{"n_kv_head": 2, "head_dim": 64, "norm": "layernorm", "positions": "learned", "init_std_qkv": 0.0442, "init_std_o": 0.0442, "lr": 0.00721, "lr_mult_qkv": 0.4, "beta2": 0.95, "decay_fraction": 0.592, "decay_shape": "linear", "doc_mask": false, "train_tokens": 128100000, "steps": 3910, "dataset": "wikipedia_en"}
Each number is 128 + 32 x the weight over its row's rms, rounded and kept within 0 to 255. Layers, rows and columns count from 0. Numbers have three digits each. The size before them is the row's rms in percent of the matrix's.

# layer 5 attention key, 128x128, rms 0.129, rows 67-121, columns 0-127
115:075148128124127122133159149165155148079187128126165103121121120115054064158068155119050173106102088191098143085155111072123154110113121165056145157115143125096153151094114143131170121127155129080122112102093090168140117145183110125133104164161113128135133093125163140184119114151123160218189114070175134115106116083140113164145122135089165077149119083069155095137084165126120144151100
103:159165157080122119085101139137084128138152113124079139094126130077125127134090169140174116088113140120087103106131061171139067131102110119134133126110168146193134082126100068149156121116102128072139195142132203150068109138108088066097151133100182153155145144118095095118136120140200137104159115102082101147159194187149119179141159170134077133162118131106147135197070135157124108095169
119:135094134134127145081101098132082174085115146169105134139136103080074136114093172146149149155087164082107176075105116121107133104149120091105198135123165145102173139126140133051191131136045109132153103102165106149164180143127154131105174154157086156102143158139151122119109180192139153186138147077122117167166103125139180129192068102121149115136062094106151129132099119150081075175130
118:092134073159112093132166145169140095082100086103179120169132137159134153112077125172152146131113140094138112120135109124135131149143163138186100082175161145086173096113143189112112088108135162086123077128123141140146140143159173124191157107084134084152085151086098128174113111182163127133135177103115104080176199097155148101086066188176088150150149104069137159115076062143170131120110
133:153155136167182132087159128111103190139158132093100146115131082207120081167116153174086069126117192161105047183136142123118091152112066173151091139130102126165131135105158125147113114143124119092170169148163110156152118131096128103125076082128154099116151176124094131128119136077207126108074155117131085123095084060154127134126154111107125186129110202120120095138054130112150139158102
113:176078086154092126155160163126182184136122114114133177099139151111092098180187117119127141189088090184143094101123104155089147066067098149118122129106140101117121135058086173120117156139077144169124095114064126100147167161046108123172131076103161112154143218115142132132133150141100167103121102134158143108174094124173134103111087105091187093119132119153165124158147093126088141138104
109:165192154121169152112061147157201166167113109108171151072121123104081100137127115151139170155163173154089143163142118096155132165155177181143105150162174145068131103120130076079085122125077106096121137142092166117073113131154143165131141088082141140103098146121150181136168119117094100174096096070090167101097173096140092155112146105111153135071195136169113176100117123145163079145109
121:065135158098111120161140130063099100117138189133129178130116110157110099104117164115162126183116135093095106175138134180134163086145132066130125146099141105138135188116118138092089147122095165105126138093172093146097141165041130118101169154147098118204087160162174117165153141167126122154169137138125127044190083078115115143138113150124086127156095131112140191074119107128188148119201
108:122149085119099133079184146141131154180190137141126092139100126131102133138151155118103162139089158083138126125178084155159097123148084159093123099140186181183094137112094152178082156113109138103119147168145048121144146143142161119164140010150097091127053115099116151150136108179114175108190121127142149103104147087158177114119097145114145136125158145120098140189131133105125100158044
113:133159062099103167108141109143161143146131154131150180154119143120132187131164083118101122147128128097174140094133184141102128115127136132127083151149108142141113105098161083079083094076135157152191152120076049095171078079205179138130145036190159173138112148138123125157124142128108109165103096130156162129133123075123128125136067181097198107134171185123130123107108172122164094153128
115:200153124130158121107153144097138113096129159135128071140102020175115169170141071128165072115093104135144170184141133131129098126179121120118108142137078117162156072085105168114152139115096116113163146138159149077095127085188079163108132143111123173146139118130125111159119156160144135104156154106141138119111110192060081118114113115150095072164109169102106122076170087098046157090095
109:105165092128124193146114116195153146137126147164131137177179136136113157155132113110112173146171114074190145134125141145135105140146093145173135063099175165137121055105118156089129084081122135067158066113147056135139161073171127081166111121065073120131096130177095110158122114138067153129158095105152133130156147121123160177105097173161177181142105094149161122152063107131109147132095
120:123147091161115162132142082154103126150113123085175120162181140216142110130117109148123150120116113130182133124159056149111048095143109169173127119131119082167110138117131124171136156156137124166071157139072111122160178140097166099149127091104159191149104132139155160105134123111155096074137168148164226123095137122112181133163062071131130071183085159117093094119110086156114121088121
118:096174096137112134168101127132127121111132144137099126121174106181111106134066107151061127165157149175176066157127134126133194118193177092210120147136122116185121172146128171128130149118101141190114139110131092123151152095108091141145179116122181116132092095136163097116133101187117100122164164136129102081087096195112097086218123094122108083094104079165122140129106093078124177103142
112:091152138123118188118205124130072109126104181125090114139136155067162146096115109137172154119145163098094108143117113145067113124103103106130141154161174197091172083105169062096092151095044145124186065095169075118156111146128126161083121123107121173129112130170069122147151087151102105152088120100119127156122148085088112144151135120121140034141137130134104193102167117112153125124169
117:176088168152145140112102157169130146101098109128095120124159112137135105105186098079117182188172147198160149173163158102134145093154057124086115144120142149122084186076162130158135142128087154167127149108111146125128133099075110167052141170099152159173136066151096125147120069046124112060107117115122107145082095116118167142127114094072184123143098145136169097148079110116116147143165
128:150117153107123167158146104053070098080160147143064121109133146102110134138047156192148132147160129108142160142110148159116076098165090110074133145133114084129139095167097165141138131149096190147132151140155084184131115151128181162148124168070146121165143098091172088148100114119161073142131104200157128194135166074163108136069092141102153107116080094130089078104175150164126132119145
118:091101123152212125154137144088133135125096116104160107079096107106092125169125157159146121186084134183120128124133137085126138179172149102173139128174124136044121138123147091055099111136117149135122091051157175152107126174156094099184092110162104107164106096130080096173089149248144129125144131143150111118114151125069071132173129109134093152127150155150126135112097135142176102097159
115:099130116168151109158170190128160093106089180154179148117172088151119169084103176150151155128159188152139129182067127123173138123175107141131156130133196109138151117129157109134093078083105128208132138116131092104135131125089151134094141100115170111187089127116118074187070128146137099035094102142174131141099168151075092137112134155150103141116098100160134107139065144171128127085170
120:084150164122118077184086134150158182099182105082060147135139123108122191158124100122141099121140123103110132114090129130087200091135159107098163098138097153122122140071131139174076136128140119157088116174125096148103118132121139128135151124080114123196180101152144134076130145138179126074155100117197121065203095108152112108105134184154156118092129110110117191159082119154186175086088
139:067134071070168125167091114174120089111107146149124118109124134095130141132154133129125076114075100137108153126130137108133146146072162137137169169152186117173113133097111130109114125106111142199185174091084158081164170174161062096108095134136147112157154174125120164151172160092173155196111155126174108077148039113082143128149066085135142121118110175154174146137127161180166110134124
115:117153087044184143129172176112132126102136127132128191180134104150060106098131127156160065088095096117141151113131132111173168105090078137074110135112125104125122127097110101117155148195170191112180098056185151114116198129133123137106092126115124122115148186136136153161138154097162113108089141123116151103164093154144140140104101074117080142137117181105164136184097073196096088112118
105:101173111105146134133180116163182153183142185145149134107125213113177098090153063106134115099119150145092127112163138167166176129149125104058081085163126112108069152076122137160096180145126192053164067129103121129116134139171124118140096126131061122121148143143184119146141148128172177125136134125143130089095109098087141141116123097201085142144137093102147172130182074135134105163094
131:099155120133082088064126067092056116133138116145130099092186086130163145106161093143081209154113139190159191099131151143091093113134180179155192185107166177062140089162130130154154134081156081123101120193119131134107137077166097092119144090147095146105148079134104171126120103082095111103143166170138148111099084107147112112148129113120108130128157129149175116123112123111109081166154
119:092176187043115110074094078150148104103133128164176168139134120110116114075109109079123139156130172162108152099056154099149156114084117111091165095107111140104114191154107087103112121149126166131105107130118114088087167141113116134111091081131155149152107089153146166079115104146165152177166068113134053116124206166147133119162113129151144174101183076109126113122101073072133171147136
121:107123116183136134097166190153143136102137121133097073092143137106121163067165141132118085162156106142136122067113206139120119192172080166141160141101158121104123079098117138105071104139071096129120126119164151141124113151177101096191197177095088070134103136121128139126178094148113106125152121133147067135164103184170089093125109145075159132079162134208136183084131140109141094108135
123:132183132120153167119132128134047149081158144185151161180083095142142141098115085140106143146104133217092122140138169159152125129098118117135096117207180121148145155096057118159146098126167146105182148136122128059140127128084160100046114130099144165145128088162146073062112129122137157069085141144156174137122102140078066124127080162171148128101156098155125164140114121125087133138165
120:109070065108117132112127094147135168081158158115102137175152133149119170113072144123164139155185123088136170099071174133144167129132111116126142081120117109141101092073165136076186162102134081130062137109156109116149104157161170089178145089144110131146152177173147144134079088083124178138127139118152231144142150147077081120130097079120120170099143166192120098149120109105166130076155
116:105163133077177171101133170147126079136100184182164164125193127133215109103158077122153140126106099142115117129125106154148131151155116101070071096125111136096092150134087108192041150139156123098132076171168116180128126160168146134110125169099099128121132118146161112166112156110132145157135128136103066162113115087174095158142042091104130126138038134082118133137102086091128120149121
117:149129166148091089110146113102111141168112162094139116131127093086120166079105114179153138147156077123104160117114165088098163107134083100120179125169143170055160133159104115203105142039111128113124142152106110093120101150176105124153128144153090205170130093124118135122162120135172086128129125120104107064110127096200161059133125148106143077161136144061106180113074184095159141176121
114:070121107156107188153130161154123070126102098089127086230069129107091164151131149205127098147083145144118151150114139114106135131109088139073093089133181113133132149144112134114115127166166154160074079151130126150204137142111203120134074130111083177165109141098115121116149086190146086130121105151081084121161166163118125100124051107145157186144148111113110096132082125119124136138084
127:093111099075111171153125124131125133142119161086162179088193140115130117164124149110051139122178098082131162117123153091115161188093149134056099151146079125122141122117146112090111196138196125084074135109099147119182136133153135130151091161149152186070121113152121195095108188133117169117134136117143101171112169098119118137184134115101126136122160100146083093189079208127081117098125
107:142095149202185122115066153142159087109132116168176088156087133085053111068127180075106166136119168157099126090142097136154101139143147103149135085156143141161125069095129173162160084106153142134126133109138150103106148068086039086121152147083104155103089101067130131136102147188119137150160168133131150126133142093090161110137061139098162076167167118111156123133100093156148146151164
129:129136110138176153110130112135101109062091113193081153140102181113118072115077174103121145122143115119149160087153141104087183116156131112097129123110114127124104136175103091164129156155126113113117193146114137172093163091160099184113176171125147056098165118069130140113088176103136100109181231165115123140161107086186125086131134126129066108157151116087110148186083095160173135130116
132:119145073120096146146156155053163065176072086168128119139170111162148137172138162107121118078075146162075100103124135164177129136131110090076122093145189109122181196097171117094130119165168175128166137117119152138141039146134111170095105100137168101157094125130139099143087149140115089169111114092173089159108097155195147108096063146110118101117128128178137175114148153118113109159155
118:118121150136088123179116141128147147196079077080183124089136166155117145177112172168126143125066112169107133090135123095098162075131177102138101170056174115115191165180149086141089106139158121164122139171130142078194122114142078166140112186126166177079126143131146103103153076165159155113068106155095114117142074120154174111163151117090119100109117180153139131116131122101120072160131
113:148132126168147154117147151101139185136135127109140140082108111197109152169157185163132135116114131166174166082164172166154113090154129140123116129111098117118172108110166121142147103073154145154160179174068138133067112161130138136080160116120144074133134103085133079103074182147116058136061124145121162132168081073124112145145095169127093080127057164077073107081161115143063107153120
107:169093074113109134137120157140172072067150131202135109086161120082121153140070122125109093143150078105149137118135184180147104121142156124043074150134127113141119143149141116104132100124063171073114129089081165127073080075148076126121164100179206133132177149120142083141150135128047120155141085097129186093094147168150133118204144121133123131144092105150125132112159148139121121138116
108:068079177159110102076133119091084119151080141082119144159140126143119110052125104094147123141128152106154140175091138203110043077126072141148155139093119193104105120150084101074175154112108137114128178161169150099149134146133133155113164131149146085123204129172163154098163092129172174142096079137186098121137128137152166099133137154174139170124083111147166089145178097105128139121164
106:110153141156158108164127175144148192102123144114138110142129173185038132131167108033135158134138098169140158085124092068122145117163127180154160091107083091178096189133165158182121104094142120094107127135088142131116111104179140136120167120171126096093151080164138126162079165130137141078121190130125097166112104142113121119129098103181069141107087170159183168093112128111101120109072
110:138154125150194119150130132104118128139095157127140117146148136203131154107080159080118158184149128154118145136146155165100153122065133189127100189131094136144105169100086123155126029099152131040123117107137104132167131122145066104138066144133143122133175139134102054151102125144068141180161136108173152143140139172134128114088069105168072112132091109059192127152098175117144136146131
108:101120109060151123176157099121126117154125142095131077084254134134132128134080152092089143141159159128147103121123167097175158164149095080051163124095084153107132181104109102106123078071179153122101146100122140157125102156117165154146128100136102123109123155139123121159197144130108194077120160162136098116116120191102119145165165126155090115134102062130109124108066147149082158129181
111:091121172119148161132097160147132151142110080109084124165088097167042121120131143116128106110147124130141162129078114108162156109162150162129077110110111173118160206155144207120115136205116122099155082147137077165128120087102109149085135107139060118087122157131058090178117132099053104139118116103088143152116064134124085133111171168063117146131176149129161141138159046110135148120130
129:168116064150080098122148110105148108114173129132143156110142112163111125158060124152103086100051141174119120073175101119162120138141111177091139141142145111156118134143122150092159190172132095145206158164121131119070152108126082094163135072156169114146168106051128101115119132119071171115187128095143114104093132123085109133136150146193139126089111059082133153112140122074102162190081
116:092125121124135093109099100104123107124127129165143124097184133132130160121132060082124125233095084180128140177139080136131172090098140074061166144105176158142154183156102115160181141088126169142145124182071105128081068113128131103140126147050128157164153126082136101051197118124151144152116106122065147120108072135085167097125148177122135149115129114155115106141175124120152134153119
104:128041099152146155091161121110093063099126134153114094116209125109088131175103144124087154130183108102115127126100134192117113115132099135138156110139145161109097091091137146114124097145064199155090119095144064170187190152134115114113159176183151125110134144094165160186166125139134093110124183123155098085080066134118171102141104133102200146146170136136105078135099165103126130098107
120:085129123125150174115079157133130119164236178124123128161152142109106091135113063139140162133081083133162114180143094128069162142149158123107117122100112207162136149139121178149132142127066181102119094126173075151168124119151170136081137152146078141123111106178148132121199122090154106195177104121122133116166085129148112103098137128108166124101076120124092164089162081102193131172145
117:118118170113136122130110123086161172098136113168088142095141177161109164163138125096151180170115103148177131098136173128137117082105160132164067154125167077150106101153129131123130037104126154167098144123099129160147098101107162106034133152094146099232126113141177114155100138111142115181148073141148137116112171105130103090126124061047180066117130133176135109133169111166125108149109
112:141139119161126132105131120096111162146118101118119081169124186150129189061208147127116094149109147092152134111149092143121128142160111136111175081137110153113084144110137099147142143144120107096140141140119132125108148183141122092179217114127117112119120149073160120144216134109197080081091117192076128123142131157084136110175111051083062119118130100109159113115140135150130119196218
115:143104087151171123140152100160135129116175135154093139173129164164124139120135166116105113110124152203123118071099103183155178139164181081075075085129116131145124166096107080152150199171156166148101082205139079167113150112140136098098167118104131127097126135044114128161153137142160062105168118127129169150116130086148089115140144109095171135088119125202121174104174083113134146130187
116:143136122103139072102145156063127195189124097144165103189162111127126121096154167084129163089115078144136106117167115202105131128110067150114107164151104141102105066147145132092114135155193065112121123141089117115104081110192078189120159101114149117173130121130111175131116154083128141124135115155139107118162100173155098053112158182138128068076085147120152187126079101159149115128154
123:194113127184202130107117109164168157141111139122113149154152096109083102161116081169096100166166072115051165151181132108165069202118171145123156181188090194164144071111151095141119115156119135118183117129176138129112130141114131142092170163136120122132148082119114117113176131145163112144131128108049183104062137151147103134127131085112133093157124130133108122181162190106124096120129
127:136053151151109117140108103097098074145178145118122103123144130103155103159192144149114210155111108058123156119113103143148154172109175125110141119143121105202167149130137153169152116165185146162060063164110124204112076110170160099200091105112124062130097152143118067155105133172107105131103109126136086117067164097087123146114132124079168082157151120141135089120143133119146141102151
099:146130175085124151123124131145121126144085175093179123141148153152140170150135105106173192114156086064121113130125154149134147129152145139154081121131087114127167135105165096063132117092120135079141061113179175077130080179130048183150133079206152151103072168125123161177157130086142132180151054114148112090132109126117112175143107109124145092142126139144094152100045119135081112095143
107:198140078103168177138041167185167156129123159149111124090087135111139170090062086141126143088124074121187109116117132131158143181135141127130141117184133116178152155115118142131134130144104122158179132094167098167143131122109181156069124155104071159057086148109118135136121137085137195135083133115152131127150151185115095131100135126115071104097128085217151179172129119101151129158102
# layer 5 attention query, 128x128, rms 0.138, rows 68-121, columns 0-127
100:124133222130179160156138102079087094128133118170086121150122106098157081100091167150096175135083178108108090116101116165148139084089171102146178137175141132143143091150127095178156068157125069071127122149124150117121127168113098099107122109095125131140141125107132126051119067103126131146112150085134112101165203180115090128080153108103154127155078187147161195138136102175131175123093
128:123061108140080170058090108093069157118114172139130107114108135085081137107104070130137130144144131158117153080046117162166140091157191138138167184144136173104086133119074098104170169162127173127171144097164090118076165186131141135121092159111154134126122117125054177142139151167171103170115101083115137116155122165126183155105111142093179079113089113100121109161128102138111160170153
123:115113085172099126138101097168107185123135140111149156145165154130106085104092134134191125105110125156132113147198091200138136165142180162119130088139165139082055081132158125125085130112109117172160100102140118103143125085135143147191110095138126149169090171084133143122122101174093109147167108081091101084177161112067213094109076130159072162192169127129167116104107146125168129145083
134:070206094126134176135173065168213135115145101100095111126140050133143067130141171181145104106143179160103112134156145173139153158126069168171110190155106134115113142155141117103161069138091108134136145217148126143142172150089093097135103122115131104136097178135137131134108112092144120119123180116148110137129075129097125163075165151082097147153079173098102094147098159105164102110111
120:126128108161132127111135085140165248188133044137090165137129138108095149148159059068166100139150073135074132091147134157144137093185118097145112165109147102135165147085140135131128094167076183125103146123101131067130124122103165126130160125101117069163099146163148147092089114081069136125126071144177130088132109078092100117126137161111173106108110111113164136172135136091135100150184
109:130150160102090160093076143156159144134104132146084130093105152157078120064115122160088130115166153128080117134133067146126153201136152157123101188162109153071110092093202102126101128077128103125132110124129180076098128155133144135132145064139160092106112128143107160147064152152143102148145150124082115120105135087156086120157182164077135121162197221138144116134121126181114057130076
132:090081128132133096100176130069134127149159168110143166160164117079095103165073150115180145119133108129099089163103091124115131092118164159172170076138130108112144201155154131145104178114100148098154130117177134074092147155107126107138148182089153144151160163128141107189154127132136062140114111155179053099131105119091084096178069131104129145212098094078115145143119070135180166111152
110:103144120150084165100201111085169148140130125169125105151163140119126105097088132141111135081119114149101152123119130129141083203135173118155151094139120167135149180075139151138138154141085138122104145132135052136095150136139176094133141061123093160180096145134176117135123174105048091104100079063096143128217130121196162100131146151101111119138154179148157058089098137091164092142084
116:130170075109056154144160132114117146134091125179168115164178159140159119106084142118124097156191128137124182108114142134083121204106145157114084119084089124111106123114152111115112142108132172155101201153108123060185125126163175134088179111121104096160154138073097155194074153134126168103111064130150200128176119069107131153124122152117141116110154168076128124129144197142156140169096
120:136110143189107111145149146108106078073145151124131055127091080189087109118147092149163123128105100087112127149194185143171090109124153141145133082169126125121122128084072111125160158089193122125168165104119123148112141132060115132112186122148101138111132096129130074113103115148073101150131091085145159169130103162070133163200112114137092161058037128109130182141152142125129114069107
113:111102059151150137149146115178107151108156134145166127092169072145137106050103094101138126069166093118214103097102095186164099157109161171113111109094103172137100147113136174115103078097111082158134067088114116107191113090120180110101116131159125091145087148122130156128074112156119153154114102127136139117163147129121212153101115203131141190134158109076163087100103114167137136124101
126:149166141111129086148192068161126136118126141151091130181132111171101100153177103190156176123110080149115078106122166110106074140099136103149087128140151172132117120109078151147151162098107111167077126182068083057124172145117148131107144114105119168150045178073101108129083093121139135077114091130178123155116116123075146174189128069133115117144131123167151122122155150125119070196121
127:168096112167126120162147086206152135087117140096096116122179122122133109171106143144128121149095050161163110100131118151144118154150138144153135118108115089121149161130109089145122168129101124099120102106143068090106148061059136115086129126115192140114117144144167149153186080121127112122164133164184062108088111178082118106230138136148101114105108119104056155100049134161162184117099
113:175098105067085163120169109061088150110108201155120130133127177039128143105128125210135116107169152148122117175082096145158115156047172158193107127170100150127110142109162070124146133114177131095145166107110164113116137113168115149144148122119045119090112129137127118173146092147142101109131058124157085150146147124111174143083118082104139109192127145100103157107121106092116129125178
127:136116133153108159146082145119191132141097157202098151142132109143048149079172100052077108151168111148168110155117161109097140111113085095098144135150137132118151153075126124161146069157088093136151135202099174139118154107106160141117134168131157089214134116178084119165132102092150124101136139187147136170100135135135155180176176151091154093108117149099051138110107091115089086120113
134:145165108162134115149168141083120112105126148086096117177103141083143163154066097145129165103153207108183178112072104117158087116081124123094139139151140114101141128188078091134108114134108222165084160132131104186070135139078173135163134215140094110176123163115176076132078106119164155143116100111159107136152122143121134113126090095166183118139101127135103103145147139170099104192146
124:124109126152160083098141097166139130111145127115137111079140153130112113128136154163154103162127235183065168172138064116096160196146143127125133154155086083120147159065134140130106082079147118114161105071143157141133129152129099126188156144169158113151121138138125191206203131211091056153151097145085105116116125152085098111118133113093103145084122109094093111149148137151145112132097
118:143128153128150110148173051116131118164103119122082143109167128124078117058093155127141108165131143137148119133098110143154099117101128105121227123171098101108105152095174170129122052116168150108142143114123136153129186121066120181147132135083179116157086122151131137193087146173168113100128109190117110140113124137033169165143057126172135154154159155144069154123087167105088156134104
121:113124063132131127190125143154114221159129154146103142118113145098136109143089170087177175156100077108114143135113074095140203088173129089115118061108139157134172074126117174112097091098147082151101147169167106114153143168093147095125181118122143103204177068139180122086114174132099086173114157138128111104127138153165110074086101155165116157107109124122117121162119132116148159061128
137:112176103103116110151107116114152142161174139138180124096112132076143121136153135138160051166095108168068123108133144151060121150115137150153105163126117126139128142129111126073136089091168177159156136087084147076164162104166140131095168114106130166128195153117144175189128129124168132173099155086184131052087065093135139161109090071068125159085139151160146199152122113152146159067125
117:082155142122137155132155094115165141127182107106122149132119125093126143147164164117150070170115147105101101122146156152151129130136104139084109088147156118147092170145053112068063115168120140150165065108102155107156150221137165130080142132082075192110135170126058150152119135102128110165080123101152166143090090064105164142120122114152057141157066143131169137203147102179106107114127
109:091159113067160087063195135121179179078140138165182151151150134152166122085150136096197104149137116176138106134177143102133136114129149128090121089144079115155080147095107127163026130109082102123149112143091110111083133130125199114169129123168081142037163109094134111148133200128100109144077146105131138108112123066126161158111108106129103102124150131150148109159168097095141127082141
136:088113192119116115076159128098043102179086105169187120084125122184129116099144068121116178145142103121168135108138136082120092155109171174135131205096185196119116066091169075105148145130140092159174112219101121151134144078194142100113113116161147087131132120139135139115167113116164139123184150092151165131114103132165141130148125086123091161129167111081109100116115159119121134153107
126:082168190115126079069093164126175133175139132143132169137160153111128147157045164092067167157138169177169088084100134118109162075163143102073152115124128135095052151114102136121117169136112087059136126133159156115121082135128133131110174137130152160177119086139112179080163146135143173136159112083074131105140203167115129138156121179151193128116144155078109121151100129119144110087137
127:078085117194132206150110127094142165122123116152082052110122099106112163107138081120155100149180132128116175137162092161118163144140156169105182098068075092060107101047142122126132056134123131173167112083183125104140101075158155112157132102133109081117114101115131169152133120184137141131176132123154071129138142153173111082123151108135063149100161115167118148104077125124147097131163
128:110182094146160115151155161104144072101135123124111152178138095173092100128102106078149135170110150160120124139087168141100135101100096085109150146180150110184101161100130065137097104120168087101182146185102089116103194085109104125093172161062104195098128087194105116116099105113176121127145076119167176134103157139114086153088143135171130122187148150079149105120144149117077167102083
123:044066093157078150106182121130093140156194172130081193122124123129142171091139103138169092149113111090112137092062130131079121161168133152105134098074132127189045115150086156092162095112127107124088116110172116093140100143134135157105133168102124123109160174101101137138119159149115119099087147124159179105080136177114137137180126088148144126073214123134135103131136188179160121128135
126:089165092119162069114130139126159087156120194163179120141133140147189131096100109099094135113134135183151171127152126109165164137110163121111111074194124119097072166092117155101078155150048085095128117157099098138138106124144170157124081134143025120116143082112115129137087119138183070186138121145156099156156115103190145168140128125086084135174086130168135147190131089163116114123143
126:147082157121043102198149173098087129108087160125166115124100131073101151148087144138121170137179117195096121166173124107112143121143140104141150144163103216114120103121203094118118122091098145107088191197133128141097089130162148109107145145141121132170111115163153143108195122128142087132135134069120090138149145112151180095078084097144116146157078119080100150135138131113209147156090
111:127181112142109151136086107115141096102176146081097118153129180105076155120063097146153121162084171168147136138132110105146118165110154140099087068130113155101143206128108177120098122183152169122137095183138102062154064143115118098128126165105126179153047130175129119143164072159137140098089089121108148160170146158158160072108080108109124130116169157158141076119177195111161100114149
127:113154107055089123139105140133148086120105138143154139117157124174178131116118163172091150140132121167073123106108086070102150147134093098148102143149114090145116151131162112080125127165156108156071075086092108127163130191174113107064106142185081120070168129156102133144121177081101170118078090136081160110052170132146163135194137146121161108101183088160063138167160166155140134157148
115:178125135171143136123077101148144128142113112172160058164069160176078106084145149107139150114160113129101126069111119173088115125124175097158198128089128129185130129079084078152151139100127112129165107131088162176083126076087128149133159156112143178196100101131115124153116117222135092145177120073102138150109134140095126146076113157125192128177144106153157146089110103197158135142114
121:149143079158127169159111173152105099127123122160156155133122139112199126117118180099062133136089109125125136035146124099103169127147161067101172128145165128088120123129126090122157171204101113191147166093092118122099197112110184058157144131113131153113166104108124113149149102114137105124171215110125126109104129095199165080159149095150096101114110082157173091115106068159104126118134
140:155196108136117098130138156065143050171106091088143082153186142044144149112125178110111099125133152161091118131128165182181163142168106163084147108132126067113179131132111155143093146140142153146180173131080154137158155102131113200081090133137132066093082147088157112122167166115151128150110075086154103162114134093127086104129072168087133092116119138143155125118088124127085183111110
128:122169150146084165178082132143159146156083070103132113137147182109088133178167098179128075163109151143139104112146138104166143080064098149159085158104143145090165169167155095135107162123150130109087128151057151067160108146113147083065076107144135092092136154145149135100183156101140080165150165162119065108134101145109083144107115133092083086120138109163186136110149164143142164196150
111:171158113146140118178117126104138147144106088150166056155152076143086154107145086115208137143114165116095130101148157090122122085171108128136129155131150074077169092138120095134145196163148153112103196151112115147138184108154145161157138119135165076145109146110114120152105210183142092126094115129146109165160061095117138148101119128125136127113094146142144051150189181165037124142086
119:184079117095163106204154137100109117149148136140153124152149113141186131127107126082084085144147111070171160129117158165128131102176147154096154106116165108119157097162134116095135137112098218133156161045108111092094106091128174106109155175162164093087165154122136134183076154098102176134189119101091130155099136167103096131176104204078147107090104110136109195129146145112155139137095
114:132122184156129127107137144100114142183130144177142142120096093098177169151123111132168146118110155146173113107062152164184097024064129105115160170067158143121074103145110134123144124136128145149157175143177101085130108120146064142173117149124128107140069145136072155058166123091102144118099126130134165142215116172139096145141103131131130220175102125116101159105131150069108130103138
108:112076143157141098133106148200131173121103109164140071099112102153076131125143178086169091111096098142124127085173158097123143097255142077117117106101143111104131161091132176126085098071152104144117112082084090133147175140123153152145092159115104141150121067152141131112162117145128107075174203149120137123129132141148122177163166154120043110066178129087112112144126131126123151092123
119:071100092133157109157149132150044133116129087137171091121121097163100134131129134117094109127081119204135140104079139203113118136152108117125172173163151125189186167144109103102115054070098108111152121143149123138158101059138159143129086162141116143101136169181168157162092129162105130132169146142127157163193162127140116153143102118095117144146099097050163152182098184084161159130167
109:128150110115156082159168125111163156125133116100156133139130111117157178100085150145071155173090101157193157156100088142138146144158074125072195155110172088108114187130176103148121097092133118080138068090136149172134129119160098123126072136183166124103114154129101142108165182128160098117093118142168131105122179150116137184171090111109068121046123065133066129155155123072153140139177
113:126120146161158154066060162120156109116169127139125130177125141117037102156168118157102112126145109060134112115129130118176147115138115195123108081108135121140161138175126175093142210180188083132122100103174128122144110096110132142091051146120121110104185159183151167160168114179175069107142150149104130138108103103147159081105159207157078124129094121121144074125106120127122093092131
142:172158131141097087155227127122138122158175123113144110107116066127185106142089121081146141118076075143146091130157223166140137154203145176145137128184143075128135148141101117137139134143115151141166139144121112163076138098132161086129108083119197112088138126107137099134140161132125140172152133116075164086146126153081092118126148145201182150054130068106126117108100140097089129159085
118:125150152169158071070079122113125113120124157098158139151115141137121119119105076084088110143067130120138119138090225107097164095119123108063120119131173173085142090143207138132142112121156132089142104172129116132058111087128181085084168152143155120145175114161186096105152185129106115105111115131127095105141048129123118153120110118119118144153124122131100076127196089162184201128178
109:106081061147112160136168096151113131152134175134087114130143083097131074115114130194117120161208136125176145140079110120046070184160143134122170130106130132117145122104149143136147110152076191170112121108092149078081136086137116087111137153136113131186117128134136117159139100142136161152177108099157173098074101084150186130164073150092149136114101132184028122156094127128165117149154
126:083133126143156100144076115172095142110198233166106101186112109165132131159116113099128141081197042121160111118118101151190114112126140139172080144121106152104128151190124167106103198125102128086160141144164075129093113147119161141124112157091058178184165127134165117148162137156110122141139107137130073104129121102219141094131125159093116130130099104128128093116111102144164158095125
117:096143142139103089155091162162097140167140134159092132104168160104071157139142112102110130112159144091145135112136105120126085128114138083151117128033109023145193121122097115134162080155111138124085109100086084155095150114122166142098164168131176082194115139155133113158066104123126142145155151171191111140106110110156069163161064140079140086144144199134187110156167142155151143161124
113:117108163137174169048193112095146170122121081098093068160087157118126145064137124147170118215105139113121096134130148109171142125152160120078147141130078140130118098099106097195162142095146153140089147181144095098124098095171143107133130138153138198137160147093057158149206145157142129079131141124152106118200133147153145160158116061120103105154129090152153130109162066134131105120158
121:089175098133204180130162143096126149168148118151093112170156168147168106078162157114110137149125136099146135066128110100146128184158176134075125034134141070147103103139105114105117200159127094142128165152086067126108120123062131101092116140148116177097114138077133088133155156165150134104122150135168090103113066108152073103101154107145180113136128091187077095129147068109112122164148
120:136138128167100115125150162104070096174129092174131118159143109125156146127169166102151129115089038113155105055136065177143143106145126127157164148103128111122147105095117139111111062114138140119128190154112142162184132120125111157100113066162100086157153144195073136044140124103108109121175087154129168219180103099181063102092130146153075109141114094131154163150116124137111144107144
125:221071096123164133169092148114112132074104169115094115087090114156091107103163123178078123189148150116095137177135119140130135177124145140131097177163054150111136107146105071148123105125098070146139101113129107177103137097174133126118160130122106231143076114136129105170121146128140088118099145108125167154139089149178084138146171169091140152170056148143097165177156125160103091149104
132:168131163077151120152151109123130073134139106092154155121121203108158134134149104063094154091117147102099155153128088080130079159131166137162124103106115113159154132121154187169167127054180108138098097106148078240120098107112110137157079106136088108201140117094178113129146113178087173114135118109129135136103092108114134112137119136111158125140147102169087058176170153163180144159185
101:107103141068084090114103126119160096144109128153145169140174097148149139129116161144186134093168128103133120185048097187125108159142166145184130103090103092103070096094169124111074156122148178121076135100107148099201095155151125180103140148154091136128121163194051148136136178152111091187138142120147127146123160123126114156181125168095134108119070146104151194111102109112104137139200
117:128172073162153157153095116169150145095134144093096125137150129177129155125123143117134090129190122089146153142111157127189151154132118115130149135136112171169115144205055099134120098168178098143130076039184081102108111093158102200063114073096123148057113140120143113123139078074178111174100161116118118163145162106183148140087110069156115103092137107152146148135122104170096153142134